Weights of a small GPT-style language model, trained from scratch on English Wikipedia.
Size: 12 layers, 5 heads of 64, MLP 1152 GELU, vocabulary 32000, 24.1M parameters.
Architecture: learned positions, no biases in attention or MLP.
Training: 358M tokens, 5466 steps.
Each number is 50 + 12 x the weight over the matrix's rms, rounded and kept within 0 to 99. Layers, rows and columns count from 0.

# layer 9 attention value, 320x320, rms 0.125, rows 231-255, columns 80-159
81 64 29 43 62 27 45 41 44 70 50 44 30 64 56 65 42 56 54 56 57 47 38 35 52 49 57 50 39 43 27 61 62 49 36 59 59 27 47 34 68 43 47 61 38 60 36 42 52 45 24 53 65 58 25 50 25 57 51 28 53 49 47 64 67 34 46 36 52 58 40 49 45 56 55 28 35 50 36 43
34 34 48 35 45 44 72 58 58 70 66 25 66 52 55 35 27 66 70 35 39 43 23 71 43 54 55 44 52 47 59 26 41 52 39 43 52 54 84 62 67 50 56 41 36 30 54 37 53 41 65 66 49 60 44 57 45 77 37 40 35 42 49 56 51 55 63 56 70 62 73 58 55 42 34 50 27 19 40 56
50 40 81 33 32 35 38 53 54 59 45 50 49 51 28 43 37 39 57 55 36 36 47 29 42 49 46 72 37 42 34 49 30 39 63 59 47 64 67 65 77 26 48 29 56 44 52 41 31 62 59 41 58 44 49 60 66 29 71 73 45 62 58 39 28 58 41 35 51 58 48 53 58 59 33 59 59 51 53 37
47 28 58 89 59 69 50 62 46 68 45 39 49 68 62 53 78 42 54 41 62 25 50 26 39 63 59 70 45 47 43 47 50 61 62 58 54 47 39 59 40 61 45 49 40 39 44 61 45 45 58 69 35 66 47 47 63 39 52 46 28 62 40 61 52 40 45 74 58 59 56 39 33 31 55 60 85 40 64 69
43 41 31 65 56 47 36 44 49 24 46 67 48 46 36 68 78 57 29 46 43 52 49 51 39 25 79 58 56 47 53 44 38 51 30 47 49 54 52 63 46 61 42 62 51 60 43 61 51 44 53 54 45 44 48 50 48 63 49 37 23 73 34 40 29 43 66 55 66 35 44 68 55 41 57 40 66 49 52 53
57 64 54 43 60 41 65 53 39 43 55 74 56 43 52 43 48 58 39 56 77 51 43 54 46 48 39 60 74 31 57 42 67 44 72 59 37 51 38 46 29 45 66 35 43 56 47 25 36 30 34 63 47 40 20 48 56 49 54 40 57 60 54 42 63 54 71 41 75 72 71 58 57 52 34 46 64 54 63 56
29 65 63 44 50 54 71 55 10 38 44 53 41 44 42 37 40 68 50 28 47 71 52 40 38 45 84 42 50 21 38 57 47 59 51 43 47 66 53 53 68 29 52 72 45 54 62 29 45 53 48 55 21 51 51 51 51 61 34 57 47 53 57 50 43 58 36 44 33 51 53 53 48 32 51 55 68 59 53 38
74 68 42 38 46 41 50 54 44 30 72 53 51 56 67 57 53 31 57 53 47 58 51 39 48 34 50 27 71 57 52 46 53 57 61 36 23 54 45 54 54 41 47 39 40 51 43 51 43 45 65 35 71 52 18 44 28 53 58 58 51 56 29 33 51 47 50 60 40 51 55 59 82 61 32 49 47 56 36 48
70 58 55 63 42 59 42 45 41 53 56 49 34 45 37 42 30 48 49 42 50 63 45 64 50 50 59 34 52 42 35 47 57 64 46 63 50 53 48 60 52 52 44 53 40 47 48 42 28 51 54 66 51 49 77 65 58 68 41 48 49 77 42 23 77 30 53 59 47 41 53 42 57 55 38 50 46 51 24 31
53 59 60 39 56 48 55 54 42 29 54 48 64 44 54 54 54 60 55 64 55 72 44 61 61 36 50 49 62 51 51 53 43 40 39 53 21 48 23 50 67 47 37 38 51 54 44 56 33 56 59 46 42 49 65 53 31 45 69 42 51 59 44 67 36 44 57 51 54 73 51 40 47 64 61 53 43 64 73 49
37 48 55 50 56 63 68 58 44 44 70 42 48 52 57 50 56 46 46 54 46 30 39 55 53 75 45 44 55 43 65 54 58 48 62 37 35 36 39 55 55 42 70 57 40 38 64 40 57 41 42 34 57 59 47 29 41 53 52 41 35 49 71 44 49 49 42 50 45 50 59 45 48 31 59 59 62 72 47 34
42 70 46 92 67 29 40 43 30 68 59 58 26 63 38 46 34 38 33 60 64 69 44 51 53 47 55 65 61 75 39 45 51 39 35 62 57 54 54 43 29 41 64 45 68 39 63 35 60 54 37 13 36 61 56 53 38 52 61 70 55 54 37 77 36 39 67 36 53 69 52 67 32 51 41 41 81 32 62 50
54 61 47 33 55 45 63 36 35 36 32 72 52 31 43 61 51 36 41 34 35 34 58 68 32 47 23 80 95 62 68 56 44 40 45 58 59 54 20 61 48 32 39 55 58 40 51 55 50 42 55 64 44 64 43 34 51 29 55 66 43 42 50 62 34 45 37 47 57 46 45 40 32 26 43 61 71 52 50 49
45 61 51 35 32 38 34 60 74 42 44 47 35 64 64 41 54 53 37 51 37 41 49 57 57 40 48 67 43 49 48 64 45 71 54 34 53 41 48 38 47 46 55 45 48 46 44 52 52 51 48 40 55 59 70 53 59 34 49 54 37 57 61 57 33 51 60 53 31 54 42 45 61 36 57 69 16 33 22 43
40 47 58 46 52 65 38 90 35 34 65 34 53 49 61 49 63 65 41 61 77 45 63 36 55 38 21 70 55 62 29 46 76 82 41 70 64 40 34 61 70 40 35 40 47 47 56 45 42 54 73 46 56 56 44 70 58 55 59 68 41 57 41 41 50 58 46 55 36 40 55 29 21 34 46 44 57 46 63 10
47 56 68 32 51 52 25 71 51 46 26 33 49 62 28 40 47 53 61 41 37 63 34 68 49 28 50 45 81 46 26 31 47 32 46 30 47 53 43 58 58 48 27 57 53 46 21 40 44 64 38 70 46 42 71 61 67 51 56 62 51 58 68 58 47 44 55 49 60 42 45 56 49 59 32 64 38 49 56 44
37 68 59 87 48 48 65 57 41 57 31 59 78 63 60 73 46 63 34 43 61 61 53 55 60 48 37 59 62 59 51 40 65 63 52 25 48 53 55 55 42 36 30 41 79 65 83 59 55 45 60 41 47 30 41 55 67 38 39 43 33 61 54 48 55 47 64 44 41 59 67 36 56 51 79 50 43 43 65 59
70 61 57 59 49 64 54 18 57 47 63 46 44 66 55 55 51 60 74 43 53 42 50 30 32 57 69 36 57 76 53 55 55 52 57 40 61 51 70 34 61 44 37 75 42 36 62 65 26 24 16 47 48 66 28 32 66 52 42 66 48 44 57 64 55 36 51 53 48 57 57 73 47 39 39 35 59 53 65 42
26 46 69 53 70 57 41 42 64 83 38 57 63 61 44 53 50 73 52 50 52 74 38 76 59 37 63 43 20 54 46 48 54 58 57 38 37 61 57 32 51 34 26 51 55 34 33 46 44 50 36 48 44 93 79 50 68 55 50 47 46 56 33 43 35 62 50 61 42 65 44 46 53 51 52 35 58 69 60 44
76 47 62 50 40 55 47 68 39 66 59 57 36 49 66 64 50 60 55 46 36 35 66 56 46 56 49 33 48 37 57 72 59 54 56 49 62 64 23 62 34 24 55 51 65 54 25 64 51 47 50 62 43 49 55 47 43 34 37 60 28 51 75 27 40 53 68 73 52 39 54 43 36 42 67 39 53 64 44 40
51 37 65 64 63 53 46 41 46 32 72 59 62 28 65 59 29 51 50 56 53 61 50 33 41 43 46 50 80 26 57 32 56 53 51 40 64 55 52 38 41 64 49 58 46 59 69 62 38 27 63 67 32 69 64 49 39 43 50 35 34 68 51 62 49 48 50 69 58 46 61 53 47 51 35 43 25 24 48 60
40 62 60 53 65 75 44 49 51 42 34 51 51 47 67 68 54 36 51 42 53 47 55 31 26 80 68 53 48 53 50 46 61 71 72 43 40 28 51 50 47 31 53 16 49 56 48 75 33 54 44 73 21 71 27 81 59 37 41 51 49 54 53 57 47 54 37 39 67 56 55 29 38 63 59 50 47 46 48 33
46 69 46 39 34 44 56 65 57 59 70 54 64 51 38 57 35 47 61 39 50 74 63 26 44 43 39 47 55 32 46 52 48 64 24 59 29 33 57 60 70 37 42 45 67 57 62 51 41 44 49 45 63 54 52 58 32 55 59 54 34 26 63 64 39 66 55 31 58 59 25 33 41 52 50 40 46 32 45 50
32 98 42 48 38 72 39 68 41 43 54 57 63 44 45 46 32 66 63 67 54 20 41 53 61 58 48 34 31 27 21 56 45 48 21 71 60 52 56 37 60 52 52 61 44 51 65 52 63 46 58 67 50 67 43 34 50 48 61 30 11 55 43 38 65 53 31 42 37 42 51 59 50 59 59 52 33 61 74 31
43 48 39 60 49 59 55 69 53 30 71 46 24 45 45 61 47 46 48 70 88 37 53 55 45 29 31 67 72 38 30 70 61 45 52 71 37 26 40 47 36 58 58 78 58 48 60 59 57 93 53 40 17 34 33 26 56 52 53 42 43 68 63 54 38 37 52 60 51 23 42 38 59 74 52 61 19 39 43 47
# layer 9 attention output (transposed), 320x320, rms 0.112, rows 231-255, columns 80-159
26 51 44 32 59 41 45 39 46 40 51 51 65 55 48 59 66 44 56 63 56 38 53 55 48 69 34 72 56 64 73 55 43 61 48 37 55 64 36 63 34 80 32 26 61 71 54 24 59 46 58 65 15 67 53 32 49 51 56 43 32 72 53 42 63 65 50 50 56 41 47 41 44 55 38 60 52 44 51 47
77 41 58 36 44 78 62 29 39 60 45 62 32 46 24 57 64 61 65 49 49 34 56 54 36 63 40 72 59 56 56 42 42 48 41 62 56 48 52 87 43 66 61 50 54 51 45 43 41 68 52 55 40 48 59 49 60 50 63 47 64 41 27 34 51 51 25 42 52 44 58 58 38 41 41 70 54 50 56 44
31 31 54 67 63 65 67 66 39 52 50 52 60 32 45 47 57 47 52 31 43 62 55 57 55 27 53 35 49 47 42 46 42 52 52 54 57 46 32 48 43 50 48 45 28 47 52 51 59 41 55 35 70 45 63 61 39 64 59 32 62 65 47 58 66 32 44 36 42 52 40 71 54 54 56 54 30 46 49 60
56 38 46 89 40 68 56 43 40 46 57 49 55 67 53 43 57 55 81 57 61 65 30 45 61 56 70 25 66 44 73 56 79 63 45 58 32 48 52 45 51 50 42 46 63 49 50 32 45 66 39 57 51 24 42 51 51 64 43 62 52 40 61 53 41 66 40 40 60 45 45 66 47 56 45 46 44 41 58 46
48 44 82 50 45 38 56 52 43 50 60 28 39 75 64 67 34 33 54 52 78 53 24 35 43 62 47 49 17 64 45 46 71 61 59 42 34 44 46 59 43 51 40 31 54 44 49 58 43 49 54 48 58 58 69 46 49 44 47 53 30 48 57 35 67 39 55 48 51 55 47 68 25 39 48 54 44 45 60 27
38 44 62 52 40 56 68 32 50 29 65 37 60 83 45 39 57 47 53 34 37 43 59 51 44 51 40 41 63 75 50 39 62 39 44 42 11 47 21 44 54 44 54 41 59 37 42 76 61 56 45 35 55 34 48 29 72 58 52 65 36 43 49 59 53 43 34 53 48 49 19 56 61 74 32 35 43 46 59 50
65 34 50 55 28 65 39 56 52 69 61 46 58 47 40 34 47 55 26 66 38 44 48 55 47 41 21 29 59 57 34 36 32 53 40 55 58 56 33 35 65 47 56 61 53 78 49 48 49 45 37 52 71 65 57 80 36 48 53 36 51 58 74 44 63 65 41 69 58 44 45 53 71 39 51 33 56 74 66 72
16 63 48 45 61 63 39 71 34 44 59 38 66 31 61 15 32 38 51 43 62 50 52 64 38 47 60 39 55 50 49 57 58 32 53 74 55 55 51 49 41 52 62 38 69 61 52 43 41 37 47 42 58 58 53 27 70 33 39 51 52 57 54 59 45 33 57 33 67 58 50 49 51 63 46 66 47 22 49 42
41 73 24 34 47 42 67 67 38 50 50 43 52 31 60 53 40 54 55 36 53 55 35 53 40 43 71 23 55 41 41 63 34 60 41 53 52 66 49 33 43 59 66 51 42 56 59 66 66 65 20 44 44 55 36 45 54 47 67 38 49 51 60 58 41 38 65 58 51 67 41 49 34 26 70 32 53 57 50 48
50 52 43 59 56 46 42 50 64 43 65 43 37 44 52 40 29 65 65 44 38 52 60 43 55 53 36 52 55 38 80 91 57 62 41 59 71 44 58 40 49 68 47 49 54 37 61 30 53 34 48 45 49 56 41 34 49 54 40 43 42 36 59 38 41 64 62 53 54 61 45 56 71 58 62 48 46 63 59 63
48 72 62 51 45 38 64 35 49 54 39 58 54 47 42 51 52 33 65 40 46 61 72 55 55 51 60 37 73 76 32 64 44 62 37 60 51 73 55 42 60 35 63 40 53 50 32 44 46 46 69 47 61 62 40 57 37 51 53 52 82 55 83 63 49 42 49 60 61 49 37 27 60 54 69 47 76 40 51 60
45 64 70 56 41 61 67 55 59 54 64 51 54 35 63 34 44 51 54 60 29 38 52 57 39 40 57 58 60 33 63 40 60 47 69 43 29 59 52 55 45 58 14 30 59 25 49 40 42 66 60 46 67 62 47 44 58 55 44 50 77 71 71 54 43 46 38 47 53 59 65 37 45 73 66 62 54 54 43 52
51 56 71 59 48 61 45 55 50 36 57 58 61 78 62 62 23 64 11 35 56 36 54 40 45 50 47 47 34 51 54 43 74 66 58 61 71 58 55 35 52 48 77 37 48 59 49 38 52 62 51 53 77 54 38 37 56 35 55 42 44 45 36 71 34 59 75 45 62 74 77 75 66 48 53 39 62 49 35 55
41 60 52 54 78 51 58 48 11 60 41 41 37 56 56 47 49 54 51 41 45 65 65 62 50 38 65 33 30 62 71 62 75 62 58 49 44 33 68 42 53 55 35 68 51 30 52 48 53 67 41 49 45 39 47 43 46 42 43 37 44 29 59 56 47 50 45 37 54 49 84 31 42 58 34 58 37 34 30 59
63 35 36 51 42 72 57 43 59 45 36 60 74 36 68 45 50 67 64 38 34 56 44 60 28 60 56 50 38 35 66 23 23 58 51 36 36 61 66 43 58 36 68 58 63 45 30 52 68 47 47 45 66 41 30 65 38 47 41 32 60 46 35 40 48 49 43 39 50 63 51 60 62 52 30 21 65 51 65 67
43 62 44 39 49 46 54 67 49 53 80 61 41 50 42 57 41 63 66 55 41 49 51 49 77 57 72 60 47 58 36 52 49 26 66 53 39 64 72 51 35 60 73 57 36 39 73 48 53 40 49 59 52 48 45 58 42 54 35 47 37 37 35 43 46 44 73 38 37 58 54 41 46 47 59 70 50 61 52 60
28 54 58 49 70 40 75 26 45 43 52 24 41 61 51 38 40 48 58 53 29 46 36 43 53 44 46 47 35 32 51 76 39 33 26 47 55 59 37 51 46 59 57 56 50 52 31 72 56 39 43 48 30 55 55 49 38 64 39 59 59 26 57 59 36 58 45 57 52 58 54 30 53 53 37 56 68 43 43 53
29 51 53 65 55 39 44 32 44 60 51 47 55 61 25 36 44 53 29 55 52 57 40 48 55 68 62 68 76 60 49 35 53 28 51 50 31 49 47 70 58 40 66 31 42 45 44 44 61 44 50 38 42 57 47 67 45 44 67 52 55 44 53 50 53 50 56 34 52 28 70 20 44 47 50 65 64 54 40 50
62 46 60 40 27 44 50 46 51 28 52 59 42 37 53 48 41 53 54 39 44 58 56 36 41 41 77 55 51 31 34 37 57 35 35 37 63 51 33 34 43 53 54 37 43 50 52 43 47 37 78 33 68 47 24 33 64 57 56 31 65 62 60 60 70 38 73 58 49 56 54 53 47 65 44 50 43 55 64 73
31 61 45 47 28 59 65 40 41 36 46 48 53 62 38 60 38 31 27 61 40 45 59 68 40 40 56 36 33 71 34 47 65 46 41 47 42 55 56 39 58 59 70 59 64 37 68 49 31 59 34 51 52 58 58 49 50 70 54 21 55 37 33 75 46 45 36 35 39 67 29 81 39 31 73 70 58 70 45 47
45 66 30 59 31 61 44 51 50 34 58 54 51 59 66 46 32 29 43 37 44 43 48 40 35 53 45 40 38 38 75 53 59 47 41 46 48 54 58 44 56 70 53 61 58 50 39 42 65 41 38 38 46 49 37 39 50 35 53 59 44 47 40 49 49 47 48 64 57 36 53 41 48 40 79 41 50 68 77 36
65 46 82 54 68 42 51 42 53 51 76 51 33 50 43 63 58 47 46 41 38 51 43 44 46 54 68 39 71 73 61 61 30 50 57 51 64 65 69 31 31 71 36 60 28 27 57 56 45 72 53 36 48 40 55 57 60 34 60 51 45 33 65 49 63 46 33 53 57 55 48 57 71 38 42 49 44 52 57 57
57 35 58 31 48 59 65 55 41 57 36 49 54 56 35 43 56 63 40 66 49 29 50 54 24 71 66 58 49 67 48 41 60 39 56 37 48 58 37 57 54 64 88 50 59 49 46 33 55 59 39 63 44 42 47 51 64 51 56 53 52 51 56 42 51 66 49 45 53 60 38 29 48 58 42 65 35 45 60 44
30 44 57 15 41 52 49 53 66 43 11 54 35 55 52 38 58 24 52 64 27 63 72 64 66 51 39 53 51 50 66 32 57 97 55 45 16 39 48 50 61 33 55 55 48 61 50 24 64 34 55 47 47 70 50 56 52 58 66 24 63 57 53 38 37 45 41 59 40 53 41 56 51 48 46 48 35 42 43 53
40 51 46 39 54 73 62 44 27 36 48 73 80 62 63 50 67 70 53 40 55 37 28 59 32 57 54 45 59 56 70 70 47 44 55 40 41 46 45 36 41 49 41 42 46 56 65 54 52 40 79 49 38 56 60 63 38 53 68 53 49 62 40 46 54 60 54 65 59 43 39 57 52 42 48 52 67 55 51 35
# layer 9 attention query, 320x320, rms 0.104, rows 256-274, columns 80-159
57 59 61 59 38 64 59 28 60 32 43 48 37 31 36 64 42 45 47 46 51 39 36 15 54 55 54 48 39 53 26 61 41 46 64 46 72 51 42 35 26 52 65 60 33 77 45 59 71 60 34 39 49 41 49 58 46 75 45 43 35 56 65 32 40 60 40 36 48 50 68 40 55 58 59 52 56 45 53 54
43 46 42 40 61 74 58 54 67 66 31 52 58 48 30 42 53 45 43 54 83 40 13 28 39 47 40 51 38 62 46 70 55 35 45 53 62 60 66 66 46 35 49 58 42 50 42 36 59 51 42 47 49 62 38 37 40 46 56 40 49 37 63 38 60 46 50 51 22 42 53 58 48 49 52 53 48 37 66 41
49 52 61 73 46 61 59 55 58 56 44 40 32 49 62 56 70 47 45 69 39 54 65 57 32 46 43 34 48 45 32 47 40 51 30 51 51 47 64 39 46 70 52 49 29 51 61 54 41 43 58 23 40 39 40 50 55 44 57 20 47 41 30 33 62 51 47 65 46 44 30 49 69 73 56 40 40 65 47 42
57 56 55 45 43 64 46 36 42 55 18 45 42 27 53 31 55 34 28 50 59 35 34 37 39 62 49 47 47 69 44 35 47 41 53 72 50 38 69 41 53 39 57 59 50 28 63 59 56 43 40 61 45 61 24 19 61 52 46 63 42 47 38 50 48 50 55 63 43 41 46 53 51 37 52 46 51 49 55 54
61 65 51 42 48 52 53 52 43 23 50 40 41 41 53 31 34 36 63 52 61 51 25 86 36 53 43 50 36 53 45 52 47 52 81 48 46 45 74 52 32 51 51 55 49 52 27 44 54 33 68 38 57 51 58 52 30 49 71 61 46 37 55 44 40 25 42 51 52 51 59 57 74 58 43 66 57 61 47 53
43 68 82 58 49 34 39 58 33 40 49 68 63 47 68 55 36 53 42 55 26 33 35 64 47 44 49 42 54 51 41 58 45 47 38 58 45 54 54 42 65 47 75 39 37 43 62 61 50 53 44 24 65 59 35 64 24 54 72 56 59 54 69 58 43 52 38 66 53 55 61 49 49 53 24 39 34 44 61 43
47 53 50 87 48 44 32 49 47 35 41 60 52 54 61 47 51 46 67 44 38 40 34 26 57 44 53 48 55 28 41 41 51 40 57 58 47 66 41 41 53 36 64 33 62 32 54 65 36 59 69 57 40 45 51 41 39 58 45 50 44 42 46 55 36 40 74 51 63 60 34 34 59 58 81 34 52 57 36 61
43 37 66 56 44 35 33 56 46 54 45 70 43 60 46 39 65 30 68 68 41 53 46 36 61 61 46 35 70 48 52 53 58 35 50 49 55 62 29 65 62 43 53 51 59 47 45 67 32 62 57 59 52 53 44 69 54 44 35 35 59 36 51 44 49 38 56 34 35 40 65 50 59 40 73 46 44 47 38 43
64 40 51 55 58 43 42 59 43 43 49 44 58 41 62 50 59 48 62 51 68 41 43 48 49 62 32 60 50 53 53 43 66 52 62 49 55 43 50 60 41 37 60 61 48 64 54 46 65 40 47 53 49 32 56 70 71 64 56 51 51 34 37 58 41 47 72 61 22 49 28 58 37 64 67 34 29 48 51 39
30 63 48 48 64 38 56 53 48 49 41 45 62 52 52 78 39 45 37 58 41 65 48 40 40 65 33 58 53 56 55 40 53 64 63 36 55 50 41 33 47 49 49 44 33 69 53 64 83 65 40 39 45 41 44 47 55 44 43 47 41 50 80 32 46 43 52 56 45 61 53 69 49 41 32 34 54 51 67 45
64 44 50 57 46 47 64 40 50 62 57 61 56 67 53 46 44 63 46 59 34 41 60 54 54 60 37 40 52 46 52 48 63 59 70 51 27 31 56 35 62 34 53 67 44 38 46 46 36 56 43 55 68 60 43 50 44 31 52 33 44 49 15 60 90 60 76 39 57 40 35 64 41 39 56 50 55 43 45 56
52 56 47 57 64 48 61 36 54 54 48 39 45 64 31 60 51 38 33 42 38 63 47 36 49 54 54 63 37 31 63 52 69 51 32 58 31 54 68 28 44 57 39 42 57 51 47 33 49 52 59 36 36 47 39 54 63 39 61 29 42 49 45 35 60 50 29 50 82 48 24 52 39 38 41 31 49 65 51 41
60 53 44 69 48 56 43 30 65 49 43 65 36 55 56 40 41 45 62 43 67 36 46 65 37 47 33 52 59 56 50 59 55 39 55 56 58 51 71 38 55 53 26 60 44 68 54 42 59 77 41 39 63 53 59 67 56 64 37 44 62 61 60 42 60 73 39 42 69 48 50 60 57 49 55 66 55 65 45 61
54 60 38 68 18 39 44 45 49 54 50 48 56 40 36 63 66 56 72 39 41 51 45 43 50 69 52 18 32 51 58 57 49 48 63 34 41 60 57 33 62 41 34 58 51 50 47 39 40 33 53 24 60 33 65 55 54 41 65 51 72 53 54 35 54 65 40 62 36 37 55 54 32 53 52 67 62 38 54 39
35 29 53 18 75 53 44 68 63 51 42 33 60 38 46 60 30 46 58 47 62 59 50 36 57 55 33 44 55 62 53 54 45 39 30 47 53 43 48 44 58 37 44 52 50 44 56 41 58 37 39 25 37 39 42 43 73 40 63 54 34 55 08 47 30 62 37 39 35 60 44 53 54 40 67 44 49 47 34 47
42 59 58 50 47 41 30 52 78 40 33 66 54 41 43 45 41 29 47 40 73 58 42 41 47 56 42 50 66 64 52 41 48 57 60 49 69 38 63 68 63 41 57 35 67 35 55 56 65 68 51 55 35 42 48 54 38 39 58 73 34 45 46 48 56 33 52 32 51 29 35 50 64 56 57 40 50 31 56 74
26 55 49 59 43 39 46 45 32 82 16 45 43 38 48 30 53 46 59 58 55 53 44 61 69 49 44 57 37 52 47 41 49 69 55 34 73 53 58 78 78 58 47 69 56 50 50 63 59 14 42 53 46 64 56 58 46 50 47 43 37 41 73 51 34 40 82 52 38 52 57 57 46 47 55 64 64 53 35 48
62 55 63 49 66 49 59 54 64 48 36 44 39 41 36 62 69 24 47 36 45 55 60 49 77 49 23 53 57 41 38 50 52 53 42 52 46 50 54 40 45 60 52 50 58 58 69 49 50 65 25 52 46 45 37 56 53 32 50 46 50 29 47 67 69 47 50 47 49 68 46 59 60 46 73 52 40 70 63 41
48 18 38 49 38 50 62 66 48 64 58 45 43 54 51 75 53 29 71 45 63 58 30 54 58 63 50 54 34 62 54 72 33 59 50 16 53 51 46 34 36 62 38 41 54 31 43 52 46 67 54 49 65 53 55 59 53 56 63 60 33 38 45 46 38 50 76 60 39 53 52 35 35 49 50 54 16 64 56 69
# layer 9 attention key, 320x320, rms 0.107, rows 256-274, columns 80-159
64 54 61 45 69 50 45 38 54 51 58 37 57 60 58 47 49 38 50 44 39 41 51 36 48 43 34 40 56 29 43 61 56 70 41 28 61 42 51 47 35 48 53 38 55 51 24 45 47 64 39 48 57 26 47 45 54 61 49 60 50 46 46 47 46 47 28 51 50 55 65 56 57 44 55 30 64 54 58 48
53 37 26 38 40 49 29 47 83 45 45 53 45 39 43 45 34 46 69 49 70 29 45 46 58 31 56 49 49 48 66 45 62 49 50 67 48 65 65 47 41 56 40 41 68 50 54 57 69 59 43 39 57 45 54 54 15 49 48 45 27 69 49 53 45 46 29 47 26 47 52 34 48 50 55 70 46 59 47 34
56 54 67 33 49 57 44 45 58 53 45 28 44 52 47 58 56 48 44 48 54 69 44 50 65 35 60 78 54 40 53 54 56 66 42 49 45 39 68 42 47 59 63 60 44 64 55 35 71 41 50 37 40 40 40 54 50 40 56 37 49 27 56 48 55 39 53 60 55 55 46 58 72 66 46 47 46 37 61 48
60 25 44 54 41 31 45 40 43 26 39 53 52 67 38 29 26 59 55 46 35 67 39 36 61 50 50 48 48 38 57 43 59 57 40 52 44 55 52 46 22 29 44 34 51 54 61 31 46 59 57 45 73 60 43 64 45 62 70 60 31 59 63 46 58 45 58 60 37 35 27 45 52 44 61 61 55 66 52 73
47 47 61 38 47 34 33 59 60 45 41 54 45 54 60 52 57 53 42 42 71 55 51 53 52 46 53 46 47 57 36 32 58 47 49 41 32 60 57 51 33 44 54 50 29 54 47 63 62 43 68 49 38 39 50 46 48 53 41 46 54 51 37 45 64 54 55 51 57 68 35 40 56 43 62 53 49 53 46 42
71 52 41 46 46 47 64 62 49 60 44 37 61 50 51 48 40 48 66 36 42 49 49 80 52 52 58 23 37 37 68 48 57 51 46 42 53 56 60 52 56 47 50 63 53 56 34 48 47 61 45 49 61 42 54 64 28 57 65 62 49 33 56 51 44 53 43 49 64 51 47 66 39 58 54 55 51 46 70 50
44 53 81 41 69 42 49 62 44 38 66 31 45 53 43 48 44 58 44 38 48 47 47 60 66 30 51 25 46 43 57 28 39 60 54 43 44 47 51 68 46 51 67 52 34 54 48 55 39 55 55 57 51 50 48 28 64 40 48 52 44 36 67 47 63 68 30 46 59 62 64 26 58 73 66 38 37 40 44 47
57 36 45 39 67 49 63 65 53 46 49 49 35 54 57 43 53 52 69 56 45 51 19 32 53 53 23 51 40 54 58 51 28 65 62 35 48 38 51 50 65 40 59 61 39 46 40 51 30 44 67 58 42 53 52 44 57 43 36 51 58 49 67 51 38 61 59 29 27 63 58 46 48 46 62 46 53 27 49 53
50 69 51 47 49 52 50 38 40 68 52 41 60 39 41 51 44 54 50 74 64 46 50 44 68 35 47 45 25 55 46 46 44 54 65 46 45 47 40 42 36 54 51 21 41 50 39 54 66 60 58 65 48 33 45 62 40 53 59 62 58 49 52 60 37 41 47 57 40 50 48 45 48 51 53 44 50 30 42 30
55 41 41 53 39 56 55 30 37 67 53 48 53 77 21 45 43 56 52 55 29 48 23 37 63 59 39 48 55 52 54 62 67 70 52 26 53 49 37 40 35 71 36 55 32 27 32 52 65 62 38 42 70 47 48 55 48 65 50 51 50 61 60 43 31 36 63 38 48 64 69 69 39 36 46 41 49 55 72 54
67 51 41 56 72 47 72 52 38 44 51 48 48 61 38 83 55 75 36 61 68 44 49 23 62 60 45 38 56 56 44 39 52 56 55 38 53 44 62 60 69 29 33 57 51 53 49 70 41 64 52 49 32 66 51 66 43 32 46 64 56 84 43 43 64 47 45 57 41 32 60 63 55 38 60 54 58 33 58 56
38 36 39 88 48 40 71 18 41 61 53 39 41 71 56 77 57 60 37 72 52 54 55 56 37 27 55 69 57 41 43 47 57 47 34 64 57 58 77 23 51 74 45 54 38 50 49 41 49 73 59 45 38 51 39 38 71 47 59 58 49 50 51 28 47 54 44 64 87 50 44 63 62 22 51 47 34 63 53 60
67 46 57 63 27 38 29 51 36 45 45 55 43 41 34 49 55 47 35 32 53 47 45 48 39 49 07 53 59 57 45 60 54 60 48 45 54 66 68 51 63 34 52 32 44 69 62 56 55 61 43 32 62 50 41 66 55 56 49 50 64 60 63 44 55 47 57 56 58 57 58 26 63 49 56 47 46 62 53 45
58 55 43 62 49 58 47 60 42 38 47 55 47 42 58 56 56 41 52 53 52 59 02 71 28 59 42 45 41 38 69 58 50 51 55 36 71 53 47 37 63 48 38 56 67 58 52 41 48 49 43 46 70 37 59 48 42 37 47 62 46 34 73 39 51 41 45 51 52 68 37 47 51 53 61 52 37 57 57 56
41 39 39 62 64 36 49 32 59 52 29 38 53 44 51 37 34 64 57 63 65 56 56 48 56 65 58 71 65 86 44 50 54 25 52 46 43 35 44 41 38 61 57 45 53 54 58 48 67 67 65 58 64 51 44 42 64 57 50 51 63 56 66 44 42 59 56 45 47 40 37 39 67 47 73 57 60 79 56 44
63 56 39 50 55 55 47 53 50 66 50 57 68 52 37 44 37 60 57 33 64 51 40 63 50 42 57 58 63 70 70 54 45 48 63 54 60 56 65 72 45 42 25 70 51 39 54 44 37 64 44 49 54 50 28 49 53 61 44 44 40 44 47 42 31 65 57 57 54 31 40 51 72 46 63 60 59 42 47 46
36 64 39 64 51 30 48 67 48 84 32 62 35 33 64 33 74 53 45 65 58 50 41 53 48 51 29 38 36 42 52 62 45 68 53 35 82 29 62 29 60 36 65 67 40 60 51 79 49 50 51 40 37 53 56 50 36 42 53 45 62 55 72 67 44 35 55 38 60 66 38 52 35 46 27 55 48 43 51 38
56 59 65 53 61 60 43 54 41 54 56 44 68 28 29 52 58 48 64 59 43 60 42 49 62 60 59 12 54 61 44 55 45 66 53 47 53 55 43 38 61 61 53 61 48 47 86 47 65 82 27 60 57 69 46 58 54 53 48 53 56 34 58 46 39 72 54 51 41 46 65 64 44 53 36 38 52 45 60 45
59 33 56 47 73 61 63 40 53 48 65 44 46 42 27 51 59 73 49 55 59 42 63 54 55 56 53 55 37 40 56 51 40 44 41 37 44 70 62 66 70 56 63 56 46 33 35 51 63 41 59 43 46 44 33 30 47 67 53 45 50 46 64 72 29 51 51 47 49 73 55 28 37 43 53 47 58 61 23 56